Weights of a small transformer language model.
Size: 12 layers, width 320, 10 heads of 32 (2 for keys and values).
Each number is 50 + 12 x the weight over its row's rms, rounded and kept within 0 to 99. Layers, rows and columns count from 0. The size before them is the row's rms in percent of the matrix's.

# layer 6 MLP gate, 832x320, rms 0.0399, rows 824-831, columns 32-63
104:50 53 52 38 57 59 51 26 37 43 43 30 31 52 36 44 76 39 39 42 64 45 46 39 49 52 33 44 69 64 18 59
107:56 41 72 38 32 43 70 38 48 46 51 22 63 42 38 66 31 54 42 53 48 47 45 37 35 30 49 52 62 50 53 62
105:70 32 45 33 51 58 58 33 66 74 34 47 81 41 74 63 51 57 59 43 28 49 63 45 34 53 31 12 46 40 49 86
087:46 53 58 37 48 54 43 56 39 43 55 61 51 38 72 57 53 58 55 70 37 48 46 59 53 71 57 51 46 55 47 65
112:68 37 36 39 29 35 46 60 30 30 42 36 37 22 38 44 72 60 38 44 67 65 50 65 33 37 67 49 37 39 57 41
087:49 52 36 32 67 49 65 46 47 50 46 26 68 45 55 81 64 65 46 40 42 28 64 53 51 45 09 40 66 52 45 60
115:54 74 55 41 40 52 57 52 64 52 59 41 55 18 60 66 47 33 46 35 50 44 59 35 59 51 56 41 45 45 43 75
094:60 47 30 58 31 28 60 53 54 46 45 60 58 48 36 56 56 38 36 62 52 21 51 61 73 75 57 54 45 22 73 45
# layer 6 MLP up, 832x320, rms 0.038, rows 824-831, columns 32-63
096:82 46 47 56 55 54 58 35 48 66 69 46 60 59 64 40 46 54 19 45 48 49 46 54 49 51 63 69 60 29 55 67
108:56 41 52 62 55 49 72 41 53 75 45 69 69 47 45 44 44 32 62 58 54 57 46 60 76 30 36 53 40 58 56 65
103:62 39 45 44 49 37 46 38 72 67 43 29 36 28 68 52 38 53 43 57 60 69 33 50 83 58 46 35 54 29 57 54
097:46 66 40 12 51 62 51 31 47 46 46 40 44 38 77 68 43 40 60 75 68 55 68 65 54 40 39 41 64 48 55 31
111:68 66 34 45 43 36 34 60 40 58 59 47 56 48 48 52 63 70 50 40 70 57 46 33 45 67 38 47 31 54 58 57
094:47 34 39 71 50 48 58 32 50 55 66 61 56 52 46 48 45 24 57 57 56 45 29 58 58 42 51 49 67 51 43 54
099:53 53 38 62 62 58 35 51 41 18 51 50 54 55 50 59 38 50 42 55 26 70 70 49 66 51 45 48 63 38 59 42
094:49 38 49 65 27 49 61 53 52 35 42 55 62 30 65 71 61 41 52 67 50 28 49 55 42 42 56 53 47 48 46 40
# layer 6 MLP down (transposed), 832x320, rms 0.0365, rows 824-831, columns 32-63
098:62 45 59 38 50 66 42 35 54 44 22 39 45 40 34 53 44 46 67 59 56 35 37 37 43 48 37 37 47 54 57 53
108:68 45 40 56 60 42 48 41 54 67 38 64 52 26 48 45 67 39 48 59 60 55 55 60 54 24 10 31 43 56 35 44
102:73 34 42 41 49 59 52 61 42 39 59 54 59 44 48 53 46 48 05 37 52 50 43 60 40 33 58 45 50 55 34 33
099:52 48 47 67 34 50 61 53 62 52 56 43 35 61 46 64 58 43 61 41 42 43 49 67 46 49 29 47 44 38 48 67
109:45 64 43 42 65 53 55 40 60 68 52 63 60 50 42 42 48 51 65 41 62 57 49 54 55 54 56 44 32 40 53 64
094:47 66 57 22 44 39 47 36 52 55 69 42 64 45 63 55 47 41 60 56 59 30 43 47 52 62 44 67 63 56 55 42
105:60 47 42 57 55 57 47 28 26 44 48 42 35 56 53 40 42 59 39 65 53 54 65 51 28 50 54 41 39 45 43 65
100:71 53 63 60 48 31 54 57 42 49 63 54 64 48 46 38 58 39 38 43 35 37 36 53 54 42 55 40 71 39 64 43